From a checkpoint of a small transformer trained on Wikipedia: 3109 steps.
Each number is 500 + 40 x the weight over its row's rms, rounded and kept within 0 to 999. Layers, rows and columns count from 0. Numbers have three digits each. The size before them is the row's rms in percent of the matrix's.

# layer 6 MLP up, 2304x576, rms 0.112, rows 1349-1365, columns 0-191
093:558473452484402501571519474519544496437461498503479465469558497472534499432492555556457488430479446472541503476506488523585541550487498552456565501531469534538435502493464540512476475468475530519467479458527505536445615507460481485502553436473517413481503497504487492539554418404490472477514506522521532512443414469453459479577482487500478514524566531495482494486521498524537511533522551572594574446439466546512473505489528562535513579547492498473496517474529530494502516491531507571464462520450499454500523487439502491489490501506578407526510536582545487478483462428506484515
105:503482518458431517504479536545425531454504509521546511498482552506482473518511411488520476453493477516461458470496558522497515546529467555571458510507465498519521440475503552496562467515375583492535609342551462487482457536495513460497501481540499432503473506531536482541532521499469523470466490439597517548486462497469479586490553445457478454490490503492471572498476430509486611474480484470536561506564439565501445499532532543446479521487595575410522510563481534499472467477427530499450397431464478475541410541471523522466503472465508498453516476491447510511473512485561481485
098:529524512493510465468477507459484468489491496502532472502537434537488467506481486515497498477571505472530499552517495558512552537417474540489499555494453588523538444546561388540538476532462494542498480493497518450445501587511494484555528495582561527549496504495501466554530496492581473510468500455499451496527494468511441514526489458508502505480475565496494512430442494616510452422538456487400491482451433524482505456468477550447503515479571652477526501454422477524489506523495473516489526468519535474486453562485465491499547543482553464542455553507514523490553457511554531541
102:485497455549450462445469534470532559482457476496490475499437539471508532532566451495537517490470479493476485438500491541542536508495519515501516499512491412459465541449391575492528461440493468486455485516487508669453477443562479538529529481426546498522514468445494514497497538469507513450506506520532513496480570556488527481484541518480503535543453476446541487425417473461468491481473495508457545458529537496528454490526462464533456525503533554523535517505504500503544439494524468590547486526397472511472441506460491562409527505542517537519441544504473519458513521457442494507
096:522443451482524549500488466552539507485496548413526442547482449480534487500467525446531536529560490548466496519521467472505501461480448538478566517531471460508516469497513563502507532532569508442510420576558509487514512426497471557512430454512491472484483507477509477480553517462562519529466477519504498481508470549536462441442476484491419492544532489485493527522488454416468539484504479564449482483530505433508561526532522542475461516486584578485489437515456555520508486518457527408404552542520535499510540469542423522452470539463545494466463528476514544505504536529398476557
102:549529522422544512529427468638419544471567502504559413515521564472493514518540523546533482436538476456441455535481489507507549450535540522571486504581492505498532477544535502544467481513494494483411488600539519490577510486529513390545474550475443514503518549493533577499540540504524478527533588567528433568494468510448458503504482454537484543489511531540520543486464564517522449512510477539483539522480518530543482589482529541520514462509482507511510555475419487544498523518455517506444462477460488542465538439517518520439409475428454582505535542527510517553531543552441482579
107:564468508489422549476494506503542510473431531441493508537500462421551495523542484477523477432577556436492520587504396475572560474529559489526515487516499479525505439514492465528484469592518452488470547437504550471571486491490515535558503496511458483506496517530480531519477539535488487490482510592437516511512399492466532457573527504512502463539487450491456540502511484487481551546476525506511536497478499551547563504575580443496499464521521492491505527482484508459467441531437490480421494516491486493491490461476428477526529455469476500453465412466489557520490409455483475508
117:550525477565448450538479539480477469515511582480516523558457536488563556493431453554460495536504510523437492501479483525504527532473518551504549563432452486549477575513539519432508507530539456470555526537488505478461588520501481476521434494502514486527514507550499492514455579506449461469496492488525485544457487524510472487474567515500490565524521474524536453534531487588467536496559499562444450520459491531572543457515455484539489539619519498507473494444497543505550484588424508518463445500593614503490512451450445531606508479506517555487489483473416472561544545533461493550
101:562463511502492532482583484502521482542490468484527574477518543494512527498504469527484499527451499446564503499466556481433576543419457472562581547396502497495563547487483525507527538496523528515433533548498478569500470528490521428502516489463520468498550489480524523511536473554504446495493568549540493483506416541491543467477390504393541501545456538488527479485507438520478540515542538433459538544501549502484443504542466550550524497539458465507467467529562447489561505474476501493544509597499500492542480485486508450496443565481482572491444489557452480515558457477532600532
115:429509490496513515468486504477506587544466533526546487455512543421486520555538482561545488533475495481600551502484503520483500450489492492479591507553553499518585480421427539478472513490495544558522535494496481475529486477459480478581509573494529538525481557370492486495484496612503489553496482508422491471553493545518471454526483514577537498493423570397553505471596463481531533504459467514458547494490474495503521519571477483479414419463483491525499548425462459528518528511480575543519550516493529537577475455463473518463490464402505545445442543477494384564533499484436554569
102:440502513461550465563446539480485467443526458471526465556543533478516539480480492516520520433511515499487537533610510469464525461510497462460573501481505559484562515484537510645472510490489465425526501543541510574472468380526632473506517537531395510491518599497534501468480474480511529520444482480454507544483471528488541470446534489482495476439482518462496539529432557475495542518479466513429441535546526479489510464513482494567523561521523538510486423516520517488536463508491458558523496488564497525480495423521582549495454515478449431532473530586528544482493526475571478495
109:491578470440538502531391481434460444520514557387537442508518437510564430493508518542472481542550514471494517490505517497511518488505492429483476427490530502501535461519532512462577487505471546583497557494449531556506546488458472434484475459470494464563530473519495497572456486542420525569519514537535472475510552511439594508433518459458437545497575529520513492479527501503431522581506530499487450498456404485430599465471495475512502517506511470423505451502481483568487499504487446492484493536510542493557479493519536472532424563490460494507517480381585490459493522466485482409
092:555457547449508504514539485541500456487444499502466504431419550494505531530525480495557500468474548508476454549480467468474403529548491559506489496522551437428500526480513527515492561443527450470479519444490573445466487529502594474546441518447467497445478441552556534539577499487493474470493537540481520501512451471474494512561519459518515464499538470419498500581510498521468510466490497475504514482429486527590499508422426550467461468559481490554550472497553437579501524487524435525438529445511467515481398481551469517513518454476467502514445536495541473502487461539602486503
107:510535523496428563498479493614481460510503464494498506508513522528420529493503480552505468556483534504503429523516498519551480518481524444445513504529446460569497513540514581578518420516451424505608501522543575574464431548525527484456503521422551436442457528533462491543496513558517471499524566497544506406430514511541530512519536502443499500559511433466560534507521475495552528530485411600474486488523576520474527562534506593531472520471524456517473469493490497517447475519459461464520499493542448536508454465477498500454520533464503514519442547544483470500532550484520488595
095:491574506478491527501570469476536493454520514500488470535447420499527526523495502532534475516464530442535534493498576506531529563500569550447539452528653465496445451600513495477539488540528476523523529459530486504523473454516530500548450466444540496536439504519514458526474584534510499517526524603511542475539539512447494491500458556526513528471495531468502503543416485476481526501529508413461539569521489506371489430500492491545447501466484499471482570585505501464476593450560509502530516515517532496445451484499500435529514561496610462480502502531477550502445482449455506476
095:453543438508559449507482475501485507474454513515487442441507541461517466554513516566513482530467451530488487438491466448496438518523530415498419552437559524549506580542503526521541562499469490541494451452516429508516489431432481550464555499474534528468458530481478495462568468468447562556461475476487538479446460545532560546424476491413525454454547465542491516515430502503531429443517555554474486479503485460506390509465494518514529521516462461498481532424534492498506567504480501448478447601466447467493460510480560441578588477500475481534487528488455457548526508435611547487
108:462500576485459490479536488464459429557525459467550439508502524550515507521484516460447464371546483442520478538494469540453539505460535459509524541558471575523591497567520436462549527458520521518489515560559486509491409492469519469499483503524528532463463522522487501454502506507516406510510498473565491490490393512561537466466522505525492499556514478477471531440530500457510562503485519486544419487503530536576437505501509524461495506505574533479484558485537527494519528455510522533493475489511558592444484480573485593462512517503465506459510488510486521460506514485440458494
# layer 6 MLP down (transposed), 2304x576, rms 0.116, rows 1349-1365, columns 0-191
097:444481482450533540526421495515551484490523480466470522526509530494464457459501473514492437506510465440450475498497542486499492516505474498512399480507433468479452478470461502528471473534515532472522527445478513499530475564440476532469506537530551510503471473504500543515503439510486535557506448531416497451543447437503486524441466461485454536520491502525468470548456474427487519459505517440472498446509587445564542408476479435426613559528538503571402392466560482471488520575464461520488444485538557523484499501516514493588497518508491574492423518484507505594458393618507476495
101:502455469401471509461482507543539538486484494571506457565541515493490472552497499524565548441512520518498465450566559587498550465469556518556537491514501492473471488520538493474496525474418451514543488442510480522495482581546569548487460532440439448469488500484516496498541445445517471498501483471504498537410502467497470509465527518482486473450442502410525570476522502498387518440478536545617465587477500501429486507490477482562461496456456493479473507476484493525531512565503488561489566480466483479520484452469401481512504489507495488480504485474494441530471518558527488509
091:475510494480470448451491499517549448577416523453456561479483522490550458585532512526509491541497506532515499432523467535458470459498555451535473491483503500479501514493515484552466550498456479496481430553520517465438488499497555485507518465486548464514484564456458520513505532508544523485513405520479489477479523439416526444516455463511484368508456570509482468510558557492441526460502457543523498590478476536468489473442554529495470458474453469504458514537537504425459414491510535486502513508445480597513516479503595546431499490507453543504519512528528531481456552534489493459
105:549559445486490513475454541507524527466545462483522450549422443548530455521441507504527509436594476452508496538443462512490486492455518483541548536489523495509426471470525491488459514438543532438471534523562451478556493544526525454462506533508418436471500466468484465524533553429493521561380516470474468501526552465500531480549499523448451504524470498469492502467503479486529478478435465468531492458479496465539525465559572459502554472452591627510525558522513514461548454458482490496444561465462559471487448446426593502484493539548484424526428543492513574575511502553512487542
093:518495515540534504478494547506419479443502436513464525475469514470508459513525448435480491485488495491441478475448410454476450446497530467475498452517541473459469480498582524472417460516498468424505458510516498425506463446440474506475485513568526452558478511498534511497516484479500543463453414552576421466477481443449477565444478479525466518554565528507448428521556471511509502549588485442581536553497456504493485555550582456526518478498473465561486516511460519578464632533531524459546483564552500466488554461521454528487564484469444506511512547560512506551436551613487465435
101:457489529524481490488471549532448558613492535440504505552450557567524468544485464507424464498480519466483471491483486469515566513467455495549454474528528499538526549474525451482535426524464523491499509534445505572503502508553476485434516542523532490470455480494490513554480474472507494484449539473510481589472492455489477490480541530560543421454527422543423572446487517565539540529539532460501510517442466437567538504523497546480503450501517522534482463477487522481519552403509524561528466513475497548558512507499535517510512466515500481497549517521429454517587502490498514546
105:491422478541530562548499550458530474465417546448501467444518501567587477526514500528557472495555518484526434481483481449475468520501468494572427463535536431546485396466523434458471400444466518442501557458503470487565521471504497432512572475455465495498482510406508489514456486467455455491463488462563437453516501431484483495559524513432513468506521426513521465520424461524507554505521474505470460489551507496486511488559533523484420463522475439468548540520508465488422480501489465480483492501486458478533493469516482461494523443506502506501532514494457484465461483516487439475
096:589516528532423436551510394468469498471441390502460476519495479524552518470507502497478543508471572516431508462517464520551516455548498487542504507518512511446424552400504519544415503506451525523455492511492518473483536440474493506496515411517466543429449520468403577443475466494456531505442449485475549436460464464507488490501545495529470528474481496531505511468530426527539508442522475542526532518433503563508472492500504443539452513516462498476508469472488514483511546508509520443540511515485562525493530468530515477460455467428412507477383529514483481496509533532509483472
098:509530490495435540486528506502537498453570494504460465458513508529489520566486501502514464584482449513435442470465500474555494516469558538423501554503416511444518533465513495431521483503534492444525499500519438468460490534495448490449475463369483564423472506432461473451437494575482517434537511490522564564455440520482401517488383495553497472461512523571499447497571538549518488548459512473505480508454461470508535463488471511487460483548510510517547473524488465515522469507501416511494489485492473488474474519477474472493472482508496584496530475470552472538457485551550498533
104:510484501480549490549547483448496537423491438475534532483524571419496407488534465521527536492428523403526600478481425537504499502510519518547484435498499514552543494468473493551481562525501513555444517486492512494528427464544541435503570536486466488486477550474552446448485528558537539503598508439396537419477474458502485470523530454544480502568470604410433523439493452525492443518441479496498526559448430492511471462447570525475463486487466516464583517461516454521507474528563546511474475499569442486587481384472517506469445414511489543598516532453472535476505453467448469469
105:465522495459537522531487524525472503467515536380545455472461482490440533490491505491522473503450530430491532506549460458502534516489486518536537488466482529477507499495486501528482609501468520420436482471503495468447482480481521451452492522483448477483483519465518588496505489498586528485472505519503523531507520497487580489568532540507478563478536416471497501464532460603517494593424528455461442493428423528495458517516473466508495461489424457578529436537509484482488445459494431498507485503524439492452479480501499422480518562508413460476421563562507513505510536549506453508
113:471518530464513534563461494493453569482490541438520521437580471552589520523534474480510492482496513488556458392508534517490551587444484526482501429449457506531555433471488453484478489536495405540495534520528659501477535481460441490492440544536496492502541463535425569467542423547467478491463470381529447562483519530466504477541504523502481531482539426552503488468506456474463439512574547466508516528510540555509557491458489524472469517486443532447568502503470469516474457474516586510444431512508510502453470481586479473416486521531519494558532495512555482441603487517496496418
105:519409509515478463493514563506433548487498515518514519521508515521561456492498424443471518445520453458514539568499515492519523485436497521491542536522475451522463556589466471509498481497563370443491504490499490539477549527506473512496458486528474559462590434520509513547503494420476480497546480565434558517498459503613484507475509544518573426505454493509499417493460440528475512460484471452517481486441463529489494614491468489505518528526485505516568504560510519500443528488463419460503492478508525523540479434537517544507529487506444557451570469480601494489495532526504456495
104:554422513487490466500482410529441474530505465535481472477464550555486496480445449505493580502482504491508453524556502511550478523542487455439499487507458515546507511476488507532548542490505494404504501535512442545475456594511503517502480533414531448549518507558511493458450507491555501469538502458544488459497503429520505484465529484478458461580477489577469490490490613495514545469494466458457510500445599553529479486497562469481452528483502514499559485522471564547482611530492457409518538541487498488502419540583514531499411414509502465529525468426500386503465560481425529521
097:477499536419484556545522497477523500523454454472475485441482415520486492404461441550526510547442500574505570525555562495464479513496414485494484417436507552502477468489459577455495498500440494500425448445463447531457510461562477477525554526576494454455514474488591445497445500534569499564487539494455488476441397509487457554474503510556489490472516445532416565448446515505489466528531519480495474525451530483461514546522516493564491560476463560561460518455512486546450486557461528469549474535502497481462521488464495534537555519496522507530511574506513543478489438481479580505
098:478501491475530483509472473458471455480465530436453514526545564487549531546497467484515420513444545477442476486513442503457485470524515542493424452452495509556504541501592411503545442586554501471585513504563481541565456460404459546569451525485535487539483496490512474495558474495511570501509451492503542460523532511500465446458453490474527502556456491486466491491508505494505445390569551504543479513459557406587481518521507460524480466515474514521500532491503550508450419478531498473494497467425429500490490465512519442531506476552492493475524446412469510547522438465449522442
108:482596493460535494497524481471471470466512466456509402517549481490558589562466499461466500444566514529504464512519518491428435566490498481423531528480441504524519522434509463461509479444538593544483516613537524406540546503452518505606472541485548527560450531538524444482570478511431448474430505543540459504459545495513508558431497482565503527483472474426538559489548489524507476461495564479531500518558531479560466472442561498443570561486504463490483455413462518460504482441551427481499459564452498528464434482531533466490468518512505507484472532499523548565456532546501513473